Part of a small language model's weights.
Size: 12 heads of 64, vocabulary 16384.
Architecture: LayerNorm after residual sums in early layers and before blocks in later ones, rotary positions, untied embeddings, normalized queries and keys, local attention windows, short convolutions, capped logits.
Training: a variant of Adam for these matrices, 1491M tokens.
Each number is 500 + 50 x the weight over the matrix's rms, rounded and kept within 0 to 999. Layers, rows and columns count from 0. Numbers have three digits each.

# layer 9 MLP down (transposed), 2304x768, rms 0.0282, rows 971-1004, columns 288-383
502398539470511533582416471563565454468484514566518447403530498479494520480459523515468450552568504437520462513479433431479550478453443529479487494496505483514449472513611493492435504495449502432527505510458422453477500551550456483456402474607512484534539490445537518486587437491479385486
520534554444414507500439538519522484547486481476487525495465445519480464483466434466429554460521472437461418538471483545602480547465526552547511407516459429388437443503488520473506503495495456476409548535445618395480560558532509430580480414513467561473464486440546529465476527508409543452
593586552447460392408394506363446560518391464415472619463472547501460406439461622464457594510589580456515495614548463599489510577577490512476416446399589464501431487604406487605514494484610493571540371494494433625401495429515514522402495497479418556507492464473486467588501486373461539383
474586466536510579462457578498456538477493487546441498484515578513488558520505495398515386514441489547376581497649517481400326552500460529469468517416523537399583455453431495569438493517513627520516532463519483514483431546462539434544594462555456451499482449447510504514643486527462479416
398483490485484505394580476492514582511547477462486560469386514564581520518470533588507415496534534467512533440425516548557484475481466565570551499508494443551532540550506412499439490562454514507573518438444464437601516542502560452505518523570366555406541510488568491476445556522553477456
578493517505589528561466508502537523501444468486563569436450422493518446508551500512496472526423564432536560521463541480554466426516516464399494578490481478578506500498446461394517525530507484501475519494531526390539536465491487521414380474466501455493498507553409525449514565504533512554
539488531503407544482434484467469569480553547473574583463458493610500461513545439473442425520482503454539532488451486502482567515495461446546391521541485493497500512486505516509524550484551415468529428525497476483489402492499451481521482548443503455462470570445486505399488523510534572631
467442476511454568487540514398520537479495479575494472478427495476574564529526548479395501488503575431434483598499408504425454459493446501430461432482581453487625535485530501494503554464581510516539485528582541509590489462524457527531469472498561590405466524522548543462566454440462461485
481555460492498499462445503570493441482421626574456513462503490526534532508539560498463498572530530470582507496506485547483508559550514477538574504540505532462494511433524514531487525461543489350446486493624502385478512486472495503486479556524526407395468430513480534506463475477602518528
519446479612454453418432529582418640512467515500577504463455500500427441401568495450456481434508522474577446475453507535467556442530493509549491461545514439491514502480445496615581484421546476426491451498420477446477601443503489496529514470418484474553491495547547597457546546483491634500
478451556456433619521601501444573495417501463440525470484532519622537477494451528543496499434445590496448574527447441458522498614516614481445500540489476536485443448510497508411548469481492542563465456507490473520467471415566533593473442553494480435516499581495562501435520529595484511446
467504574488491527478457483547452460453544579489468467470549481521516464489546500459451523524559559531540479541415577490509431523452474479498530558502556427537482549461540512534478482469514502473528528529498406493551503398507440533575447488455387460508487568472547477394512520513552494468
532517486533503439486449496476557384449504542432460583417485365551497516488465401504518565488527554472523437476524524432500571482498534493503483489556441560440512522509422577522427539577387483423437486503477415501471493616477490558407406468427592544575440486538437494571421517566518534483
464508523506466554601488617426440452433446486471546458482504499550484517465505508450533546431487494526542473516488551471468543436565465611395519397505467456497486447494495504476506483535429468468511505443493523486510457504536500395457529525455531476564525501484473437515486493493627559542
516512454582477573481455410512507533491452567470483513465546451482509500537476570481534495512534532513469439542444462414549508546473514574486422526446504443514509535549529512501511475470519503507526383507429423564525480588553494561484610544522504584534475429501497547551511548459517524478
525492507495496494483442484650452475600487599535578484539533535510484500493455542520456464406469504430502581483524538540483525549520561477518385461524521530466502473486522527470503540441459511519470529444564419522459495496578514485472504569532548581582540611348429408483457457565453383528
408593540442588473540442478436428383568478566415456444518561598483538522514600579505509549510518505478497511542517450451505481491513510388528481577467527555505517409460479528434390474546496516616475427548484534453418536496414529482512496529486495553505528420440534492516412486471594537524
486546540498569498533436565433460538534488481635449465441418473462634501465491500491511480497443498523504433490587485510424533512504516566580511553545474461499482467427492610450500421511517575529505392451423491512469493467444511502480540483502519514471468405551559508533451559551498468483
554497465489537534508577515562538570508441457521431470518472548504540484522544562387498469472481470550510445490432485520439531505513546502499559466525566549510425515485506392422441477485478571478538540490551485470559459477483481498528498460469531549412454613460403524435528502457448511551
489555510441469483399541476499413449563421442590531552489504562451559491523476503531539506493503522481421510519539528547458556450513522507390386425409495504497550544552439547551469432453485455579529473538489544452477499634541583502526534583441570482538561394580400452483488620472507520450
526448448466551486549483522463521495471561496530555519507563538461598482479506475578470509629477506518530522470508534522520523500478498411465538513469541476518469584533453560452525534479415559541500432516502479540474512453441500583420493532458413507514588444478511473447534503509433448506
485468525459497507496472488513545502412565470542497545486454510473573470476479511564460464426610418455522506572484512497509379461469381476502514549534382470533538491481447460503504481496551487443482570506486597493441504502511487474516487499541539470565487535452496554498410514518519385393
584539505539571508526455526425525454555447397413533448502476541518486542503466492553426582510482529511525484488608532434563455510442490504584519491477513507500586532365527580488419529417439522476495473552599492659496536563497641457564502481483532613535521540503569489476513527435497481454
410461509548462586490465565453529556452488523429522574419488563538563443532521539516523512504445568499497479531489502569458557498453544444461478554423451520441503504498530490524490383477523461483539548530516583488545540539559545591449517460531396500562413502509472386383516596527497523415
459439503502549572575459485520483614571415501447487522400585580521477593545518516470485432483474530384510495603545391441599573541497465574591550497398482474459456516474517473434439487475512529417480498442364550514574513503540559437548509447469533534495586520535458496416511478483532440433
511454512527525496564476442468442484446505583448501408508510481576453401466552489480527506498512495469484519498507456525477466463587539422588439545582541499409550492527507541472440514449458539517555477567540499533429518468510543507512542479519448495480507489438470595529530545538547438504
463514471570506572513485577494540597522499478430541482509410408493531525528532553412569468451566450541511493578483522479506456565499471482492569507530517490506539456460629485478560575557516447557542502476523482538526465586513454444522474478531575494464465508414456530500548430455567549512
512351534527465674505538490468455464463457506503509449484413446527593522523429481528567480514561546449514380441404535513496463572571537425443580504413490477442455499487397473479592470514459384436485404562495526510491440566561477502462478532477516462435511414445577517539440510449520489501
563562508583481519495534506488490475506544567466545558510610445486496425511466536499465561577468524601485435527562511474489530587509490508475482521544492472408529513559389440466442510515519480497495574506476524489454446487428547472466575553474478495523558493565415589493506428538528526611
562449473509532518479539436495414444545553583465561466534542574569511467556510522511525609500442492514527514532553487487506575498502516511448517522417507472413427507448507549423516493564548477516531461507528532513469470428465547555523506523513451559511476459454489467481529390455488476503
505596405519655582508596513465473583515487484410466519490503478499472529418412571596489406531565474499614500532533543495584451478476473556540412423510568387554607537452546543509499457437450480477536488440499514535467444576538441580534439525509419401471518520456554490523547549441537421439
534478531559545540520379522438559503475490578497488495491457553540514404552483518471561465480498585539464424487500434539402555536522550487549385615477540443470468458607474528482535515503533449530511533583433515600532501367527457524516459550427496466550502455456443485515528511551502507530
452500528505523475482507438510443571472481547528450513488608435400464460452527496467474503497511463431460496476460462504549597571593619431566441514556479462469494454467450541513503500549500466514528525545417549460499548592476422455554533541455536452504456416407422599484510501420476558376
570465490518560431514471556458513538475546405466520530476517529534570555489499534517520460549464442554486505498545593450545518534473558427569466489375423564480473491533509493537576495480539531584502501448441561476493448466476580517573444548354490472518582492554629480482588446511593567457
# layer 9 MLP up, 2304x768, rms 0.0382, rows 972-1005, columns 288-383
452573484456461427485528440469394498515460439532556456513569455515433585541487496567480485456502564518598530544406503481462581445559560466493557428530449480490623524522474575523436507401613510480479458400515517484421427540564525546508517584489442501466470530497438482488544518520508412516
533436551424421453476480455516409494482449567568469493507383414546521497518514434464538469539559590487504489515489383410454496366483517499500552521536544411592491481619444467543551539491617483404506450560625480502420527522501597468531485562471518539480621422522407333474547521542501589520
468391517419491509505527511505508563484494509592448546582549454527536509551530514469600452498547426467388587434560562523509495592503412476593415410489426426512489435491432470454465531402495412467537580514575611494461531508576495407463509558502496559529530576476371517467419408436526437458
479500473463516470510433414507454482561510441422573418443462434494465499464527472440539470475557530446515514474508494423579547489437456492383503593480438538457559505538516483471508476555480523540416494447637534532475455650513471426436521592489519503467573515497472447572539516481516534450
511591465461475503425636424444451490454586487490512480541536578552475493509450493570497494480502456596535487462482560491477522514567447487524478486452434458477446462472439481414479518500439496540483411523499474543480494523464602525506527455551511414561506436460432436554459512510563536575
489509439523477467479508522502431400463478569507480423579529488526445544524496509590589483547523528491569515671444502565500461487474501500462477490492505519525476527549517485487466514537467539421507538441535511536483488513551582472581545568483478470526508472481423530490507479489447516537
561540461589434483521473426575524458508446570556558529553496430481569460452422432538461573537541479566461483500510515447393481481438503288483499544575506487502536569479507489527479554442516468532396534521477511507488478557453502466477462570561569516442483458446426527501561501550479488520
454534435481430537545505598584529468559564437511431458496485483560428493468451444604571544521501469550355571475470456523412531574585519465534538452436532423459664498437562558419460568442501545588439561503457536484463484540546497511607381535555539468460566473429501573567543530415450486471
553532499522441344490495576546520513400516512506515389499433510564429527568476463566440398519518430487587450432473559554380460448407475476487607518559484473481477441444419590560550565464527415447582489417483524483512457506545557596538488530485482509500408464412452552477461523575429546505
518495502514505442489484459567539565528489548488499405548501465552476520459433501539519475535550478530573494538557463482438464519469480476508585489514580550392440453530474525444443515488398461412475478519590531478521530508551515535562499547440474498441547544503518468505496531493533568543
457507535397544421434417523493524554523440536511525478428580569554482469479491509503496482510548495524532502573594582417551395508521474594446570372493449557487479463524463484514594545491493511546501479465481499533537473562473430480541474522570486501464529535471549456489475528512429375576
372547532478493433529470502565432480496490429466396561486601473548432423591447481475515555520461467543528631518542455490490493493500465367460510458574413493539571482468446462487461530514485493568532500493553482546449491497560570498395513504403510520429458480396499559520542448474479519399
473435504454484542438557523546466380497591416574534486465499453485450527476465546519526456521428486494466483469500534549523506528502488441529485503561502511472550561535550475505432461534498486498507483580503547509452563500490580499485524562468502530443553421459465478517586521493462440484
534470503470469536542483530438471518443432436563602504529524532544512515532524523524557519526552501535517506429566494414492517548564450442491526573583491479494554452440483484453552431412557446527448453498533491506500535523564477491575577542497480421518497470556478467556490606587391478493
432449462547470569537468398512437485466573508515529483436547529530554563524399582567504444461426519539535537426480506423499543564585491504460491539504411523534448555535454498556510508408504511501545506533503474454416510598574428534490593440571486475501574554476563389540471585593457540490
521530521454558367442544531533413418499475511508531420558493469498470514520445471490541522435415468531460491473493407514522504401512489531494419503557536519436537525539496494495482498485427536554525479494573572495394438533583470387435541528479476418524478495441497497465518459550544480527
474382583449480477457544453563503484468491555506484568453510502429494442456478437544584486522576480476554464444511496556452502465479426536594605593561502482515500493454494579438535577536459496578474527469583438586492453484501542423454440492431534503513498470514507522415529507555514554503
440502495536536539491474487481392479534459544495569518551507460429452515517471466546585563527516517527510505549476568509467454427574445492425571433516461401498472512532447474493479509533394538614503454520500432436419521533499535505563431511472408566518495391516531472539508431482534450554
504428546370452446565487416560585522509441439520441543495548544487532452427497543504455529519583508545437536531528428465549463542377424480445446613541500559524482545491474531552531499437541446463481651466539489476503526555567446435457516554553529458427454494518564568468480472493437520502
518524455433468409437546459547439519432504502561541523451499496581504475513578400556512464556481486458571538481438475537436433508560502485434603397531403411507630547418474483540520485416534427489487476535478495530540529578463529449545565425516453470494457560454525560548526524516389560512
525508444496518519465539483570401555454426568462484442521471450510436508508456433454539490544488512504457451501512429454474453485493536503464533463506510399432578505466486503569533513507574570455475434561483595461461528451539606473566478583566538454535522455398493509521503508449572508527
490415455521540463456488569512506495490520477542522549458544482523512486470535474536608504504537495493554443459485558485448553498507482514447492412554412477485479515552494543523470553510628488441495465398602535426464441451519552487517570420437551499570576525588570451513440469570460369524
547415421405451479545502443529477456351516453472540491493458528579447449530460548455477553459446381563517504545480532529422481547488423440537449521453513505512436560510529443524581442495443441572420532494465519376550448512550584475512479514524542512529516480463612440591605478372604402533
405459493568474508526597489439441530493453557539528513538552435566405514512431494437523489457467436525451478632514529458425541481468361438474425409488492575570503566490521490425440456481441509464484501498515532458463551509531573461531458455493496488445535527559517507512599490496569465527
488406507537558482468529561470459505513458553415442524533481495605467531453392487569468461480602444562439550494441501494459492560561494517528548411475375563442477512388511498450501462456368507468570542536497508538508535482486522470424448468547509507481479526499521501470500616467500516414
598613484498483433522505480515406451369454524472503403460519488522523490613349576546478537547448463474500485541547475530538487429511502563517544468510533509540617611481482442445525437519470572406500364505523451461469427511485614439453426556500479500468454415495589523559445433475480479538
397536510525545428399585460572519505442529431463513537511422454474381472474519585517473430623402525539547576508428531423499462519537546521385503497557460564436406457468456455472601525480545548527409443455685535535471453528559498558552498589457481479591557488505497481533453589576420515528
459397500445413537449588554556424496472444551479491496489484542575489509442469440439459443529587508460568462482614520480489463522508462397525432513440520552442444423490399617424529484435575535425450565460498475493446515466534404433530483545525426500479533519533515560443544477462470531515
477403500504425474545433494485426478480481524525546503475488483442436503497492541524523476470499483519560509465533433437431499550490538484564541503478505465429460490518429550435445513457498519544532544466646478557523467552446519572521435501478548478379517455474544504482532470607477481536
538434433452525439389470519479467533535475440494416493571448443482517590517550524468615550539449476496482606505537432542483488461546462502521465469466455495451417423562486502439448542445417464509453529502570452459468509472559420561455474570522490489493521489570488492610567491501569532555
432482463551401482535476453457491569472439545542499479535483453499424491579574474437506497544454477489474479592451583477482523550474479491582505548501400505589477428512497567492558515385492556506394479531498549513466485465493498575445458598376482491475469570515532470500569537538575411475
404537495496407478414512651440401572521522448483448552479527517578466515481498493517454482533507420504420605462469562496531550527523528498513516477436422488487440432570465394409399533479474428473409489443576463495530488585541468507509445550514482459427475435454545490519486505485548525430
409491464420431389541527517475464575639496535499399555397532519457423415548531532483481442441462481518492569575476414528509490511523427535552558453469510485484427505556430502516467483521460484429525629455527576483472522549601447434515497493480543509398465574535488508497494491573411459446
505565509595490520532558501557492545450428477609508517433489556588546441431561480519519568522518501429542574478447432397476524514454501497446489557384539460476553515464486534439398529475567493467474522527548436592465494561380491483419473433444555398493542454448503415539469522506480431512